{"n_layer": 11, "n_kv_head": 3, "positions": "rope", "init_std_o": 0.00481, "init_std_down": 0.00241, "lr": 0.00083, "beta1": 0.9, "weight_decay": 0.21, "doc_mask": true, "train_tokens": 517000000}
Each number is 500 + 40 x the weight over the matrix's rms, rounded and kept within 0 to 999. Layers, rows and columns count from 0. Numbers have three digits each.

# q: layer 2 attention query, 384x384, rms 0.0454, rows 240-255, columns 0-127
# k: layer 2 attention key, 384x384, rms 0.0445, rows 240-255, columns 0-127
# v: layer 2 attention value, 384x384, rms 0.0417, rows 128-164, columns 0-127
# o: layer 2 attention output (transposed), 384x384, rms 0.0423, rows 128-163, columns 0-127
q240:507509543504535546531527457508534464526554517473460494488453450505445525504433497459543456488510529525551536509487448496555532487508568489444489502574498508401540561598424510403440533486458562532500481551484463614396510534507422499481469516500569405608468526534581535472458502545492467423435538524479420600487557462516590481558516545463569455463439531546521458513520519435513475514551
k240:469472473518440514495475486460514508530494557547491553393562493472501505496525526428523442561510486445548538419464467511469513501508491549484473491519531541465512544466466433529524562595460504507508410468513561542424509491480515519493526482514522489500513510381543550497512508551462529509456480470419563489505499506500460591498507524467503463472466458424517568509540508429502549563540
q241:543426516468553507502466516524496487496485520464475495517511555490466478561464461497541520505532454490450521508483464479505497471488502471458426478522514550607482467540526509464433520460464517547581520541461460538480463509516483485483516538558589490614481529497551409491496476564493427464498517483492440489479541513456489429460523499552460567466465523541406515486463489608438456482504
k241:464497529502539571486481481536556447504588505438500431420540505581531542479509490496514468436494559481487495491473494510464572539519544545457476509568504492581486488509438487469531559468506556513489521477557572495459510419511441503483435490450474482564430509436533470561476481557508504558490496547538480461525501567476562479518560525583497518494491512501502509542501447516423498453485
q242:447481498472400465508458529481557534548463463495498539447476542426495503528511466544532479458535479415533516494461467526475591560547463507498452472514550473495484507453468450470440500506482554508492529541493521497454576558558516512473526516524516473462518475527542485430533535485523470500485521501440503502502557516534494509477514513516488525462452470551533498531517507543505531450475
k242:570493396470401461512451537489497542501442515500499492467534560464522463526485524469547478514549470466489553552493558511508550440533526400498488527497482505540489508542478487520465548493417494521449458499454502516543467499430478487591541547486516525492539490557516426509452560457481494482525501564426506516517475506499457490468455458528454515529528463477525442503486472602576529488510
q243:525515475475506499490494521478488537538430443484515522496459458487592528526501428505394449539535549483525526530471474512502461554488464479506528572490558504487492505505508489527467474485498552484505554507490578506603547554514478518536599564501512529542409418535495518509541541513416467513579504545499481471496456505482503444510539532464448469490555446534492413499435521520508477459488
k243:472569402486516463530538517500500493534443443442502495511512432581605431510511466442424426508532571517523457504470533517524504474452524529489502482475563480476483468525514502518458476546450541475523460560519538480531511578457456462510603507484471576473517503496500455507538450495518436568509484577475455552513539500534488452503488505441451507514562498463509503548494431482544487435458
q244:541488501463476480553502452516451552513469506526507475514470481511537493505414520539471510564495504490500504539475429540450462519463442498501542543477546476538500522549474436514511544497467449444517434531504483469544472556462507512492429528418471560534491478570444485453488487463462488503510471459534495500479457543489488547497502572482515470503432524447476494448452506512511524432535
k244:529479554466507514480520544482433461546485489545499517548471506568442422519467543584535466489546500485453522513529509529481454488498460504536502484484532515503476452521500519570477446496490532528548496533528527536520454467452474505479519499533464505516474530541473497540488490436458448435522516470525445444554533480479535501518554429475418472532510541577448463439487538491488542520475
q245:527404610470463506501448486539475462512551555533449547407527563469442520577438544496509489492558482497537535500468400509520492579513524469487489514552493482513475507545491518506464533555493552575463442594506463573493487496549482465405515559497552444524508551492470487460480495494445444462502497511402404515492568452535533495462552522505496498395442522476453427467560596498504500466516
k245:520438507429440524522420640503529508473483496542551562487481603494477549501512542538538562540590456500458606492472512462448481427526477466540497440442513493485590535511493511517390574475494554596392455491560471421460552479459450487512424596512520547521539497573433480553473511444532537500553518485445468483475458513479475528451483459421506545519545422448443447527429471570470493413479
q246:523456544484544506534453447506478481469483538563538520506539532475476510509434524558597496562543561499521528465488446536561443485484507507504521503487434468443473535533446540489430451596488530492498464545487452542497481509527463476493424483446442467467515523467493527465418491428466543550485467515487408524484563597496529484502467582526572531485487481495473488429534604491425533487531
k246:514471528483553460527508564524512496524494457552530550548528464515428482525484591528524483528521437487485506550511526483516497458499563419521474431498486444441494500551545540550433485476525484541521547474486474475521439484565553498505453492528467505539487478509498443542576520484509450438523505439457432458556498503514572503430520452414524536417493513458415389385479488588531539546530
q247:503409523436498477496418490524489504476549561474467475513507523520513579473487507526592515521487442509565535455426496530431439494484576520466437520485500508421435496442501457502521541453494530561477532530546502504466470443426459507491479469504471439433513462510559509519499544522554515559567567533480475465527541545517554481531478508529475468464494510553516528504493514470444433437485
k247:428455509461469519534498527512536514540472475529486517468494518547528602480556508472497524477592453503505491507463456474503535472490549522482432469533515532534529499505544485555407519455455574545497414484538537469517535468517543369517558573534475447550519514530543608538434508517488456525576524500471465501509488592590528534476483446483569495469491550515566500470557490488518500453470
q248:459532533478504454469562469457471496498502549453498544540581508446543519464549469479512503545524560499480531492445578493546511535515537532479505562416525486507417471414544484519486459529549489497480525453579497491448507493508527538489499494482493484399524505540522522514541520527490510522506526565535544514471465546492558513510514429515480488472609498502570492468462508499518465455474
k248:522505488509577449525556498500484556439474446489504477554457501440560405514570426471527495527479466507433481520445532518500569508503516444475515480412471486481445460432586510512461535470568474529469467448490516529523509534521461484542526515485528471520520494549480414555513553531513474549521416545497452597445510549574487497461447517409546547469523503548480462447434504463477441485472
q249:492452410532436440495481458605469584435468422554514466464494517520512427507516516453470500513507525499512463512559440540485442549477447454536579492482497463562447489458515442497603485495496478496584499513509485413557508529504562536462554445514522543488564451517412507537527477492473522437469437519468506479481461478509424584511506469536507435490521474463534561488544503476428511533527
k249:539519437441401539507448623490450424455515520538548462499513631479525574484471449537535554480472451523472617499447450544515537495498534446509442484468470393531573492544478487469546540400561495483520577533491464521501540509504575476538495574527535628472585511512495457450417519497470576436520496442465467479519501508398410469544499425556480521536571455446475547608462511452492473476534
q250:497549451498522505488463481517538487550476421501500508513486499562562503512497462507446497533515471521531512460523476510474468423459554488527456451618541558440535546558510475533512447515486499508480541561466504488534505525426485517530476514574499487512485543474500526510462490543450508514524505446482522491531523456459474481527456502521452487539480467506405470577465486453469475505507
k250:416532487489485528442531505522519477637542548567468528464488478582487558521460468535415494512494530523553464518512511482489469465478554552568488411573526507496552569588441470535570463465446504569489551517496525472446489503433500436491564496498443612457471549446580568490538409545449456525454539523476487481512500525475492466450510541443520484562490524445444569559457463523490456472482
q251:517494502534533454520494446508457547422498552516476415463592474458552512504501484581487494513538467480461508478523467518488549561511517472462475550483453487543465521513470545431542574511486543508499581563520490570446472476502506496481464529452549463489493423467500509538419530475513467447466488500535509490499478455505600503530403361588491524456460526466497474444494477498438547521503
k251:516490475507520422502483473509476487374475517445520407519507493418522538485529517598501479477497454523485563507549496557481542531533554412472503496452491488479538517437521534505486537516481526455503519536519498549504509507521524556536386486499509461601476483527446468500455507474566485521515448426503561515496483487486485524467507423493509524465553491513513431494477493491427508505425
q252:496525504541510451536546505488450532517442443515516494577497411505544433467518446556502462456534497462525552540504559519398474495547472429508553472485533445428509436527444473563460440531473488453521526500537552478514533551506492579540521456455483481484428535472463556481537488462494547501567497468584582487465466509498514581545524510465498451457563492500555513487469528521499502513502
k252:477571491549497492520530504459458558491453498527510607529513488445485457470512435490548458513472513462450513579497561495462522524544479431494459440458514502510501516422529548495434440558557469459482494488441538521537568593530523521511530553512513498511519516535533452500484515521545456521522458519503505523436547476447493457524447565451454565450511462543538467478483555448546515495513
q253:513493460508463498528518477461455565554383450462487511533437441490602429525524454601471462477500513431520515619553497497399545543477439368434497492508560431502532477514434516533398501499435497431531535492493527457537533499472525548536531574488537476506458476484423556467490479397486452420544460479570498441478502540513497540525510497491460553517479455501549446516472487586497554479492
k253:545557439532438486445532476499486460526433481495464508527509478463535455507490519460539427504505528464505476555539518558488577521494507467563481491467505510513530424498414457538449480514446478482548453511459543473565535511464490529506480538446473539517508451478511401415472554485523469486511452554532546505450520469445533545507482513500362532497475464487555468479462567520552536520502
q254:470468556512507561514529504507506452464548606554465448530506528501423525514487518534499519496440478474455503456535515472571467465520526489498429508446429529467506466544560510471498522581559526532478501500563462602484443483553448424463507484474457526502557511435523545479373537528529473469476533620503477536510489545569516446524519507545489521568539474525470573492512495534428542533533
k254:491479502481503553490479529559526524468594462499521428485519445534538546526469562487517494459518454538544513481575512544542509541475550554474519540510475514460531406532522416475534544502561509522552523459555451540431445464536522482477474508489508510526527508487443534505472446495452542518512433478481498503503422515507476462475536493546519445485511466487529528518567467500466474497537
q255:438510554439516490517428554522610523523482509479449576484443471533415554537551484552532411449470373464551548493452478519530531383613565570449461402582519581401588555496542456480399472500435611530431560500508592589479492466420460459465533591544486494531530568473576496569511510476595498582603587526429507542521628562533501459504499450368445515487433537545469437504443425538484487473474
k255:484478530472462505517492589524524438509454422513509529460467538482533577521534541514514575487545517596447564524489501447444475423492500504538539446508487540529562528609491488500448473423454521566417531610450524440556530448479394451535533560522519570567489578551434520506500471476496480548565505503403460519497503541569424496454453486417610522508547441501503436526497493554530497434419
v128:481502466535560471502529509471535457509518473495470497533530500491483473488514467444448501541482542477523490494528536508455588525497477496511482549423517470502506431527525526507563437539470534473406490517474571540432524557583458464507510448566539477528474483494486531458601509537520525478456493510443555522530505453510457462530492497486457542578382494527464507528468540474477525602546
o128:477510460534514460506461459549505520554508507461479467518516444443558554496457472468403498389377521509485455496560502534517563497509478485471451509469557451513484475495575439528526584512472430483455532420522586510517483537588553450535535500462403536449532435555505438506491389561509480499535470545425523505504495460542434458488540548584506463464449538525449506574499488492555409520494
v129:476475508512534459544453487522475485539527503454547487465528543547527502508544515488417491507558492505418525509420518548485532512474483496473441519475526413515505449527547527523470545464468480539479502448542498492482537490500497516464484465550422568507543453512459408533415460445493388514521458500518485513442506578497478494480453533561501436559538562561483494542483464529481495541489
o129:529433520507578478510484480539561583501509492420524460477485625523496473514498516480490497550511481530420542516450519512489488512506538439478447457516503485496453463458479531549451497497451525552449476525494502477463472551529539511484467463449497466472441448577543482553503481476488473562476428480452498504464513533553499489484489494564449534549416466537499524538438532566477455547547
v130:495471479522476507581483509530529551458541530478489390504522449423557580457508529459486489495503462547493528473476559583515498538523494503511518520478430526429527423480485565545565566474461524541521482555502493531476457480434504503413456478503479511438557527493467405539424476460541437519490460484527511545483437494523458486511526516484532505487470505489492489452476499498428555420486
o130:487556497529488509582503538515466392483536528464520436483458485440583540479511530581491522446482547560445524437475569502516487523469503485512449543462445465463522449494538579532472547520444524528527465479488474489498508454491516506430517518540474494454472444452442503465420530447503527478526476500528473526496474512438434499497488497484529445548541497495469546497473463502472478471435
v131:483486525520444485521439527470478499505485494465512527441555527506428468511512524487477538563510493499481474445468541510576439500511544516494524475509451475503511541438541539549514515497492534527444429472505488516505490478522536487539516478458485514487573433469509568493515533544497586542487449516440483521562537522509513499549531486488489508494525482499501511457473473490545446476515
o131:426504496523519474517481498497541501525476503465542568501521536502458512567516595506560534508523456441460514425423496505551458548476515564483507524478454492518447485459558458515490511466554513485442494448532513513479487480508562502525530452427526438493518473518533513512547639507505519496470528503451523511534519504500518547452470514465459545470547469518505539546450488458560475476541
v132:513565536429615521478443517483482537486501626560522506464464485500436548476454502583515494603484386493471507432370527438531487411472506539496492462560454487448450503481481494544438447508521490480538504443467489404458542542415507498529467425533490505470495547481471397500626479495454430498480508487460456511598473538539494528555550446492559499446478503506457550501473579495527478500497
o132:493563497496524525455434451516420543562462550541576566506543512509444496552501549524488454521463520465470550497414512526510499418414477521533436517510475485483496443432488543472411483461553506457508498473465540439481513538466542425479448475530505531396487550485502463523560462518512436519427567462557496565487434481498485481555498574507613466512475557461484484460493582518554490545489
v133:455544466501503520468497545507545488463522490577454468511491529551519497525509483559518491509464449414496480508451493579476527491505480502491489402511494504516480477506462390489473459492404442478537554428459580505474570522389563476489469594461537484460478554518486605462502505496493511562526439432512599548525487464509488542413516447483542525501448540532524499549492485548525529496462
o133:495518525514483471496504405474494530484453514553465430490462515508575490533501420494467399488446459407514481564575494483432513498478490528493489485555494538578488503503504412462428482567533402476518571491448505460480579415509559505538487488504486511475494523396494517477554526498508437543521555421542555513531543464439461524475516474467513508470418531502512442562467486471497467488510
v134:472505481525519497512518466513514574468486452525517470537427546566536464470501459481526496516499480538461532558494491509500530493510496514489480485463525482478522510518504519479529469456473508452519536487490486456557525534522483490532482492480561488514532495525485521534517453498497508530519533435523463504482530466538453470526493482464466493505464502447536506510467456499481490509470
o134:478536449496533491587514353538429559487506519498512514490503500550541401480522452480469434532550572496541471558547489522439515513496456478522479504526531536513516458535475598488486530509484512504493473488463462461472446501506483534429463563484488423457540560439475512510489445574498507529431509470562438530484522478480450468522531523455460518498515531528562481446505502516462518576488
v135:506529519545470534504549503481535499504500485450482429564504475466565522498541538553367405523504400461506555487593439559472604607499452492516489575490511471462554494479409536544566497493440438463491529575483484531513448469476469491454532488525485440555447514491459487523464509452522403445491491488528443475431535520535486458500540446445529477476536553535526441486468440456483562509504
o135:535483471545434524525472525508456523504552495492499454560491487487546557461541506482394449511473534569501481491535471468467538492479546368535418461470502479476531496525424614493589549551448444542512537544475420532547433498435498485506443496532434481493503529530504523463462409498493430499517468532542511485529495578482491474527546480516520503547472541488477440429466431477485555513451
v136:530504482489496490525562462532520498500523455504513439437501442497504532495522472445514549528547449555487547493471511523525515470513524467426487516476543517449506459512529493517515507455552542486489455461545488502481447487465483517494490485513448476478483486543484481555505525493487525534537479412481410565477522540566499446532484505494518440522523552518449517508472486471474549488475
o136:479552491501463494531498442474436491500506512541485488451527480523481506488488504445502508513525589559508513487489487438488529517528487452544526518523494533454480460478534562508505518507540567537525460503538468522516420551439437479507523503490484472453509513475422501538460485548502450519444518504530430524509474542521494467513501510519460455516505514517500532459492468467453482489508
v137:479518482498562496534528504410466504489585552496545521465539480501505560492513483477473523464567469494486540464461485480492547538513556506514479494476482484439488508538507547509496533565483479588422464515532533484499502478493517470486557537510468470500481522528555481460554531472517515492514538448491403530525476502476427504439510537544550555529447529580529491475478511527507557544508
o137:459500486548471487495485516467524479470496454455555447471501483442486550547512503542509536424468439511495495472451498508578553476484540552444534516479485419553514500530550457534506532527527506507490539498465569586458561512502543457610537463492493594483450450526540479482500600483530485440580526508435472483500466534459540481493531458482493531507502507495460513516508447528516482492521
v138:505467491528572504562557507477525556535471437583496479540479550526493552479500479466428473456537577495483541544541544445495518500479513506484503478489490445390543585484475470529506458541443542538470559477500530442442515498537482492522515450498438621485558498526480524522523408522511458505541529501596439468460507538498393474475518536462478476573493503457526479566415550529608413453493
o138:527512539616506535497455498465412527490551433528436505457580466537488463472530482421520473505583574474474506484562536510421486480444546481518467488494594523407462467524436522455488532435487439477520483524494505510457469598515483546423476487545533401491473531536435491436571420590467506521492447482555482485443498539441489494562529587485470477501514470509514423470487540531602542481500
v139:517556448495525585520518481506476502511496482500467590545439524564517480486454559582487492561519536460508410501471496561543505492500476545545622534564456501475487519598453453544472484517520440487521494489473498461535459490475554503488553523402439456522515478531485543435475552478490468492604420479524544479524478483500558546491517522462526520461569467524575459439534532479524529504504
o139:489522529445502553482623590462522454523510443474446438522461462492507450562535457579530540458547420413497517471568473509523493620514608577521457511506468546548495545520531454544499518607592405488446569542445481585555532420499466599522463504496533511532512537497454439437489593488521408573531501501516519533465554482477614538488545454412488466500539476509580460516453470480566549426523
v140:564507451473489473473501436499538491462475512464431406506520469538614486490483528468462412491490548551530537545464471498485436434457517472465488481478454519476515445493510519495479434513529498456576529542527435534386471579506471502505507538551495522514565441528456462480474538467513425470545497512554563503475443530410560461527514433489548470424490535484520499522522542481493561434448
o140:567506525456474539461497525483525533531492460486499473501496467527551487477512460491496460530507544564552498534477483448500472478508549474514476448515488515519489505577498483451493497517425519569568513492506456495474500516447515421418520515526454527475528493459494483485466440527508458458476489520544548498505450470461487443556514437480553438529459494509458461482560479565493552478467
v141:543532544516501502485442510494513491520503499529514483515478515502532478518485487519471501494472480484511506492479466475421475430503479477545453507604596551543466513448433501558486466523479445439528558522427497423535551516440519490468461478467492459447430497500518417497523494495446440527515506480514522489540482415521502496551490541518524516415458528483477490501514544478519546508520
o141:494561490445418478526462520449531573496431502550505458458513526514538476559481479584422480562493481475449518558556508492482461399509471497504420536570590556556502515423421498522517462514478478435512483502495476477532520527458550510472508529481515488465478526476527485471542518491485450507521523489482544550492479427526534502545506507572500521480440533500469438497473455488481527493500
v142:502535453505530515544532439491519552463474447493510481467457532542450542476451472458480459489529549499551478507411498478530487489496515505463489436482442516450491510562509502478569454552524549489493578556530511545509490562491460470470472477536467526501555493544510463511463494538527409528572513525558408515420442531516551486517537511517472434507476547518492487490520586470500470434516
o142:572517493546490432474489508504507545493520425473488468478491474427481502492467429470480498470582494469472541513475539504484468493534524560475498499425521490422497549584448530427521471511555572490495500496578477482476423536510407498457466473528483519525479485538504501502498481540546479510531462517496460457461511517439509444449537468504516470519512551495573467520512580519477512464447
v143:474514499564468557478562472487457513552527450576466496468501458513532606484403495499472555561521538539496500511498525497513497457513476491386571479512547527446478473462497514556443472497502489561554555550511494566510549501502501518468562480508455513514518461446534472437446511486528483483504416510540505477541471500510517564584537578538409442419544466538514494499534546476520512513490
o143:432540541598499476516504522429461423480582402490535456423475445550616380506552349514509406552526433429456483504582541517547524557495527580526449504393543516524470511453476496493583499440478440456582493536492508572540465469523444563471443458508585411490442462589433473489537468498453474470525469582431473466481521531507482572531538556458531464583498484510484460500444489509473522497524
v144:565465494434435537411479481460437554565501563441480513544507544497559505481439501526481476485515481575539475494519468485483434485463631448549493522486442452511402521472549511502460583506541466468574520514431464563512516485462527507556491510441509507493570466490477469498480569465495431456482479505525408462531491558493565506504488511531515505498417521483527475451515450528465500508501
o144:548538500532532602480556502512484451445434530458571462516505525474474474543456517465509515532571413479521442515488465484529460512505576517516511493460495432559472554519433555505437466520455539465466482523459450567498508498555510488542407494458502413504472465529503453503501502539548504496447463470544515536461490485519504516519538524461451504481517542472499525441423442521448561590534
v145:491490532473491532444506529512461472451532489493502586523472507533477471470484499515569508528488542459496476475442542470673430421492528610544549490535488455489504476485568421527458482446587518559584528491596536490488497553458476445544519438456530570404551510469505527526575464553464540582510475568464437525550486550566465451534515490515491446523536446491494453526514480481520454454523
o145:457484502480539506489466470510534494518515531527479530475526511506485487498479469492488497518465490486515506486416562506570485530516517602498517556467538479501414466450577446466448455439576546461426495513558520534489460533489480503481530492441523522392514511483536523509459547523478506519468605538448476532523525493549492444442523454501500435363542477553511529574497508484477443421537
v146:455521500511461498498560441484534456584559491555477553489483523462564473480487546498482455524481547471504462462458471538464525503489474452490516485480530489536583506536467455484469465518506466545508467442499529522507519531518522537513497521506496503519450569492547559526537494532490481537560469530483570461446531497506486531500498505496509506511486484540555524486501520441550484488468
o146:423446495540523488539494481491464523469472509572380492458432469530569508510515467490487541467479507540497561547526471501481509489499538490450481508527523520501479449510568466550496543521563468539549555515535507479494569458486508491535510442532484558518531471465534534494526542429496450546573531483455532445466474511470515469473518479530434527479513462471498494550519474506517469442494
v147:495506488457528483499517510442490502498521447459464539498508452471517506457483526506557521469487508539482558509490482493466508517532505470438541528495503492545488475508531443529508474491469536529456528476464507529532505478502510504501489518477560517509509464548442518491532474463550496455526535518508513499448528568530502500501492446518487444489494505529522481502495538501573481461477
o147:485514493462532520513509401498466524495499494512460568506537459551531503499485497535498484533531571527524489558454474476523529511536484475504432549568509538561484455544489527453515537504483541511554479519551431438464502510482464542475491529492446426483504550443511521534457445562545483486418492506598463540530506534496476453524511482548480469517488507535509476467525491512477508534527
v148:502509505465503495542480530488463516552496478521479424434497491534538543482497497552506539498528487523491522490446505568535528495458598450531498540514459459425495538508571432552493515498504525558447441542550504478496513516511551509557524509475551557507522434515491513515465563500492645522522468527423476569549485535437485480516498534495485499483443504566420610524504546489485458491477
o148:442517481524460444483515447505524518521472505478503445484556519477589555479435481500552558474472466492480539477437544486515526542493590535537493518510481456440496508503587511523518523484511515521513432465547512524466516511470553523543539518461529443507473490518559499518432560537495567488578554501460522534590450467481467477517473559565416573600472497569484551561438530483462530432461
v149:449543490524508519476439533447521465519473534561497533484493458520475445505548490571589556450513478457444529497539530440481481536513475522535503552584521527430503489480511537545380554521478492551509463527536453512500468443473501497509426475408554560452468559494440519497518469495483498488532550472510502515502490492442485514481519531484584524486548463469471513485497577507534507495452
o149:545480540490485497511569538459411497496429500573479600441561445522445496417467459554558528504522532523423525509498465522542486469503466486542427538526525573533566468498506557490474551496508452450544422534533464458470561454563496548523460495510545497510499560492539527505519561465489599497457575467569520524475515496456503553506502449596533533526538472605546485476520518493578517463508
v150:499498511525483461478532474496486478548483433453541554491550510464503478487500474494453492513548480493492507469498466581545497523488539543499548524468561546523554572482531574517534501515506567471454464455549520484568503476525491478534469539460550550597497380463524557535534529506464521469476492496451454480497524514469504418516477547534455517455535498557487545476534475488477535500481
o150:498520522503470480528555520518573452517511513442550481465487492510519515532465512393472521441553405518498560422511467459534507533558504499476506549507493499451477527498509517510529543495515485508459466533533462543544526471508516512556511514416546500538447477518458456492513541520506561464504445489424459504512489460520552598484486534507511599483560517504500501466403455459415493501469
v151:457495447529384451465489483512469528535480527574513495540502512535547534502527490513406447517498416502492477523605467549417610490537481406463485449537587589552563521445450533549543452465423480529532530529505523443490550426519473547504485513516570383521426458475514480493478457453464484448463528453495549415525465459485546545465476433523500579464480525427468480498470472489466513504500
o151:440470542481472403518479530500504496527488531452539457483502454528559528556550519490442466519470434506506558460520470521433527518538458439435450495546527570516578512480497470528558512474411490451512535534465499543557558467505475549498500518452572420538431471520554515476504537459480594464472509506388590542520493480501543532408431409486506612512513527466509475460493447510470549484536
v152:461446495514490463508465506500506501517535560569524498531460487550408493514508573512548561501471503495510441483499511520433500484541422478483521502552445532505494515507418533477490435484511498547517462497505430431457544458558539558473459515516507482525481552456512539499550466489500504505480526461511553487610504468465512582521508518511560519571504513545493523516558512448489436544499
o152:455464517486479489494471583461539521552563511559465533520512480492406549479522555533549498495516485478449490533555451531466505499538469493437524467585471483511480546432533431516501420509509475566459524422485532531510535455563537525516483468508499519526504506534576567493492500489476484474503543433476559478491552533515541533475443495491524537526469493513502503526617528442541486539481
v153:516494517437528508551539525471494521514459520423470513522581490497472517495484517475458442465469557455508533496455455470532559465475486538522502503481466501491561469505491457508465559549526530470450474447522529515511486488517492470522527520504517559501539475453521439473483484512521524430499524595522437496504487554493504455519542505473542490513490516501446528541452461520540437516517
o153:583508471489501535482445523570458530493521537474528495509519528424494508504459495530541484524502526522528495488439453536517468506500476458465576504454530529419449571529521474472484458510458526506449467496537521485518471531494531528540505509494475554536534478470485512514518558466590520498505473543553477506408572498502508476524446608505473522498517494565525482479547514455545449459477
v154:546527503491530488480520491455562506481492486489461518543457493499513529498537476480500451503530597546511490517510584463498493504517529476511433487460518507506468485478457538479521435464542540474524486496464447479436461630525411485493451407578519479581468487631496456506508437522542462510502482490594509536454520535550503445507532434481529407495495528549542438484518620469529459536518
o154:614541444372533532522496561451507561523468461492463481495464541435480522400564467497438466512537552513489504434498491541520548462502491481377469501487536455468489464466466484464454480510527507495490498508484511509434467558550458519523474560543565501522475507581434471504550433535476427542508425559529512506467511587567504457527522498477500417457546566451555397543518512491502491504475
v155:537540521503414493495493481559498567430434489446551453525512462501520486480510489478453473460536515545533532510497530524433514471507567473516412384498484478521461484421508511505462533491502524438488511552437476455476492473434478484557515508533456469469509484532493478521486449467477470449525468531508478500450536502490499451530496420480455463466510463471488491466536476472512560495529
o155:540527495479459468531500521513429503488501430496484457569509583513535477489537529516495462552561528542524553507463436452511495474460472417517410435488504541467510478490419542447437544513441532504553474471494445482512501511479509552472485576519482502476519554470432527548489372483487528493477427499574523524520546455504444550516513522528502543462474514467476477478479491478539576467538
v156:493546545463572525477525535486496508522480480487502585449450524524420498520473477525411460500499492456524486476462479460569522507500486492469563555504600445477497459486477425492520464473520515422465419507498511479537491550454427524574501464522560554505464542464506482541585496520478435485521512507523411479494572493474512489507536543513464498498522476479471439536423498475524513470513
o156:523518469482553605456501460502458462512508478523487514457499490549467526478466445451477493502524552452535444490505468510513574519514493492530537569539560446486476533443427509478556507524430519503573453551494524476555488571445458479559503473516491503541455609471492465518515411541472417570510524532607478567451537526534502444527522562539522460465510497488444426491417481501528528505487
v157:537500543451537557493544528514541525430491507493507457498535521448461495469519577507525531549506569508503493473399549471537420378452518565489517492495486474424447528440516447502427428509574502504490422463484416405418474549472526527549497487520405571522562500506475482503634447487492433548487460489539452536523543523558457501529527517440563439458532504539485488577535542444588481509518
o157:561530466504580538534526551502458541470551515511465485505437523471448500458553525542538519569530531542496497498462541492532487478499529498514502464511485469484481543399498480484421479483559442504479443465465479447470520517499493529471515494538456533424549485477452455502587452504492468542476559401542484510519545483504481492575543538417615438419445500482514465522532551448590465472489
v158:546495489466503495509519487510496510567482456487507542522581463486548456498498461451516466541498526595507495506484492490523514462486562501507445533445532513492527615437554530560479484427508546512615456486487555419444552566535448517524593501516512521494523421528495492484526546531505522470538489525474478489523463534517542483568469514477508507404506505496476547482517505419536511525466
o158:548504462460532464498539463496500570564421543436548493524494502498524515523501538455514488573509583532510525530407490460531440435431537488524484501521487509459505564466525520536485426450484524515523448508545514453526540500493450488507557517495418490475538468517457476470541496551508568474510481574468496500545451464541443463527509534475470534447486502496504560467510521508528498476494
v159:470427475496491437490518461539520556501562540472543511467483508477465475516492577516534545488547433539461441469429458552457438502531518461476570500467519567510452528495544469568550525489461510543552491479463495458511457445538554545461518515479433414513516504469560530502464516482420464523538496498459486494466470545503534481467503498508445483503526528532482517445510467518492520483474
o159:396511538427506432576522488491548541446485440515493441534492544494484485469546537530533489527498493470511498499384520455562472577521477495460496419491488510422425523441569509466530466558505511559498512503522451488554458474453459509494502431547511533471416500513487588532488466459528440487458550464424415507481523455540511493481481436485423538494469507435513530524498485521419555466557
v160:490489469444519514508499527480500496509504561463549576503455488511507455481518566476422499485482511436505458462475470497531549471501525459514579537555513567456522489492561467513487528512533494425404417455506514479527452453462461491528534473509455542463473451468552504482536571584489468541482549586453502508600453479552557433517511497525470543491524479497482472494498507465475466455481
o160:470459494451482481518512488500524505462485571552437520547471514421512521504489513510452509470438531483518498540506467483527522453429521499465525536531508463432477509437595497545504471599552533490472498499558488470522472446380522465483548502508488557532442506421470546501422519486523417525526581524428500460527460512580520468469480523488435470465515493464423536478541490532484498410558
v161:523509478504496549485575511471478511514474534446488501508457461537519563516521444529458597478494550481514471480561554430595514512517520450501516486569447502498428517520509546495491502537520491502566548476474500499557523466531451473514497511482504531475523516534500491451566486495471518541532514507450503518552439469478565435525506534535460542482533455568474504504497509510497472496540
o161:483529469481446551499577499497507505559555506497465490389498533552502477456515405563440529419516593488466455496456493445502504473578464498562392540591477494524473564553506468454566402583498497534510496454480460458446471488526472412446567514466501569417512512477506499462513480545495515577500520477465493561493458552474451463556490544491554421478567511532474470477453433519475498469445
v162:507479509492462499513474495447433504484541543494509520429538531448361518510500484548561469495460453483467498452552505504460500548557536460506457535505464522471472558504504509462542517549507491565457479516541438575448498427535500552499500465490537503500460492501492584432462579540482573481495505480465519514500507484458524584526493525525516461500507533581549517470510547416491521553506
o162:459431558491518479472497519440524438484579448523490525504505470450412567506479537453521521477478484515467481404479568505465550541552576542490503514457448487529528475486550506490499495514489543544418515491543526456464511466505438472468525496454460455493494509519536481511515543491505511443539496549495552487534422498512562547441473450529547535490499529514479498465524524491546493537489
v163:506489531462571505548494487459523482509488496547463442418505512559469475515457475592510490510467464409498506545532498606439483498505484474588499547566493505543472459523470423436410508504457476478472569543477512515498527504474512515473433522444496536603489544563524484507435511489500490499524476455566540477469471460467521511474494465534464484496374532544482465529488528598528527563487
o163:490525480487523488542500469487503482491457458590470466437501564524537478519463474568471485499467469437451482576522539507440451480530507477567483534519512515526507499524499465479468513495517437465488584517471519448505565543513592571499455478492542500550490525475540538505404442455493494519473489451623525506465485437489497438542489529532474462547404538533546507520509549574524505522492
v164:549463517492574524485519508488526487529521528544522560445511523445366501512491539573577550441496547454475466504455549499522462494517452485495503546486490495490458516573474484463557498510512472496477430432482464533452465553544494520467385374531474546504488537512519510521507496529550441510511475467603465581502514535544470529504539547491530401571489522540494457524503524528557467559547